python train.py --n_kv_head=1 --d_mlp=512 --vocab_size=2154 --bias="none" --init_std_down=0.0 --lr=0.00602 --lr_mult_o=3.0 --lr_mult_up=0.68 --lr_mult_down=2.0 --seq_len=256
Each number is 500 + 25 x the weight over its row's rms, rounded and kept within 0 to 999. Layers, rows and columns count from 0. Numbers have three digits each. The size before them is the row's rms in percent of the matrix's.

# layer 3 attention output, 128x128, rms 0.266, rows 0-82, columns 32-63
097:528565509499431511457506542519491451485489469479527503509499556470502522486528444491527482500472
104:487463478470473593475480507552455501482506512515464504527523449523506538477538525506484453462507
083:529543457511486549509505544454492494478522525501522460534473479494470485526510529505517446446500
112:526500473485474515510491451536473519537511488488483494524534526480523552494462486514495553527534
095:490523481540535478471483523502542475493470475473512483472510463521482471524499491523568506534518
091:500484478518509478561497480535533466497513447484525494466522518512487521483450518462535514527448
079:514514512509536457502512504525538536481476553498542498569511476495513508531525516476535484470529
104:458509457497530525489556502534483522488531483476514483479512476508486449484497506449530516493542
121:514457475526493513523497466535419479475489497520474503480513459443481561465506497453494473518497
088:540541464507479511520513477517519517509498469526514491476489568502531482511515493530477520485491
089:506475538529480513497535506508509475484484516490460493525471527508550541479468501547492494489477
103:504463464520499528502475494488481551508488476479530475478472468533533480451466521503494512526519
098:436499530483491499458497518496516571454533489456505485502516483436546436509538527483462506519517
103:498491467495529490538485498501522495514442489459464532483502522532487520530452493536536500484552
098:474462479482496557515495495514463543557501529488538505467515470520441584445524521493454489508495
105:497535535548492542487470454532524484463512519532527486538472493508438459518531531492502509507498
092:507478505482464499532481498482505470517480500523516504472523464530500518492444493527528503523542
106:494521541495510546541506531488494435519529474484520474424518449504504523469484501478511491499482
099:472493449456475484494514468497467491534532484516542507533516492509520474487522494496533494489568
097:452472521520446521507545456481508485526517478499476506516461516498517528502538551500469507480495
098:496486532424493501553546493474500564487518559511473497535528519521506513448519531485445478474475
105:498505521491530473541509510471513469481470521476532487474533549483452511488519534539459460478501
106:544515484527494505478505540561449460510473487514490512522517532521482492477553451486494503562541
100:461525479482489522498516483527471495501547529545466454506503482491513470478479528501402501494506
102:526461514518456448515482483525500526514471461540519477512499516460510465511462510546471483437523
107:434513519518470490506523473490525494494510514512527496490527539502485490502545470470527480496489
096:507552486533535525493515483476500532524487486512518483510538489485443499514498500459502502540459
107:497496522441483494471421482469529550454469514514529547487507518516531454527465500500491475458500
103:502518484507510482485519479534476411509487509480506489449509543468471467506538551489500482564457
096:503477525526512506480528492539509447545494543451432503548458512491515496495516484549482505514511
108:536546500445524497477557486450466483498503474517489520510477554470464509474438470510499487445484
117:446507548535494506494506480482538520518503540503513503468457475480508501540471526520520477478473
086:543496533508510538465476484517479451496489532551540531522463494491477515511520523488515489518454
091:485487449464482481450488527509501544511447581477518496505463473449463486501477492500536480491496
112:496474496520466510471459440541506512480527472525578490482487521480426529515509503474455484454444
110:515448514514458505493505474466526532511479495518511513522502540548534489511522475494470523524506
115:480519597534520502459502456555557510490454533491527490498463442508473479531488481514512545523540
094:448478545483470552451498524554466489490476515481504497507504500480518505559462529475509500504517
082:503536501476503485528505509545495491497470547482517500504499492550533505512554521541520480498518
088:511496487507483451506493520494500518512518534496495476451527540474465548481490487533508496449516
093:531541508476454441496453509527497551479556529483451502485524516490500497446507478432488518482494
109:477503535482450492528461510439489498486531514529484496456490465464547481512504475497556471455572
109:509534509500497489472507506506512488540460479542444553485457546524473489497527513527470474551509
094:523518514497477475499470493503528547507494502519498471489521507446516498508483497508499480464467
098:500483497505512477456455500496512507457489495480543503497515471528490461481542497506512504521496
098:493513521498525438518476529503493489520527540472479509503530500503480515469492528534440463523474
097:528506456426498539507514505519474537516530460527439531469485525477494526501512505499468460473505
090:514444512501470485469496521492464523494485453475514525542501533541532495474473452478504561515501
097:477484454524503532546442480547522471523499473452493475446525496475483505493480517494537449523488
095:507541502479520514496479489527516463477482475522470489498480534529452458590484496512537509501505
104:565515507542508475523515487480521521510525485542470467504519424485546473463518481483482530514509
111:514504522482550504525513481430505454514498487496472429528497481497487524519504498493474529467509
091:536500470506478496473542509452488480476507493475487472496544504520500515528556534517503552517505
096:520497517487567531547455482516491432496522468476517486506448471523499509484494476447538499479501
101:511437508508512513455469509519535528513482455498478534446511521539469514506524515505493504492459
099:534510524471462493498479498534442549510493505529493506504515456453541483494477507456526485494495
103:509490454542499536482475520525497476550474541468506489477556485485509474478497490558480437523517
095:485506519515536543462475538469473509485491507549478475450567453551453491463502512529490472525488
094:525509511488548489500489492509520510473552477504467497497479430453526456521529508507513467525494
097:505527476500540517499524523450516491488501481509500492490513498498514517513454488533475489522548
101:518466468508529430499491474547484531473455502482519467519526535484503515521530513478444577509511
104:512501493460498523483526444513509501550508509525521494521554536462515498481501506518481483527518
086:519544477463500476542515571485529494434522466490482515503506511475485464524471535472496473494480
110:507497552521458546492509497434516498504486497516507481504501461518469527492541476570524503501501
094:479506528478518484498493478517536461549518499505491524481470473478496480517538491447509506472518
114:500501432530512478533489487513504530511459487488518477503448486537528518507468463525476535470514
106:502502471531564463488492534502505543544522521522474539487492549471520448500471477556451483487500
114:500464465512491464499465503486499489531532467449497473491526532500501504537516498474497555552512
102:510472469500455458465511510472505519509474491494513485534512490441513543491469470506482513535490
108:461498523499528489481505535488511535486488541484541539542532472520451495474451580494486507483517
084:535489428500503504532483466531516444498496508487472527531479454466474518527482492508518485488470
103:471467480470531511500474482521473511499482478501469493502444536495473470537518515526493509543480
102:538531537508537477472459479536475497482456485470516480527498521518526499503500463473507510490433
100:465497473492487485452530531449500513507539456531446483536506519472511482536539441487530517528525
102:426471451506468494502470558501475491448548511480479481433503483488504526476468537503481498499454
085:470543501449493523511484485490516522499517473492503551496485546547491487497466493492474498485474
092:476507531499460501534483436527427535496509502499525523454486510494481511472509502466497525492536
093:479508471485518509482546514507502486500523511497486520528481527493543446477480489467488481503537
096:513475445462512507492481516470527490460490498485566494507563531528532473521501491479472493516513
102:509522484517492495541516497459500497500480536507532460521449504485493539554492501517529527500489
102:500475485555495516467516555428512506488490470476485497471517466500505508523465524494505469520482
100:518503501459482460471488501504517482539485544500483524459477534498493516532516516509542477457523
096:521453529508527461506531514537495519504465500488468452494518503480462526522465503534532503514454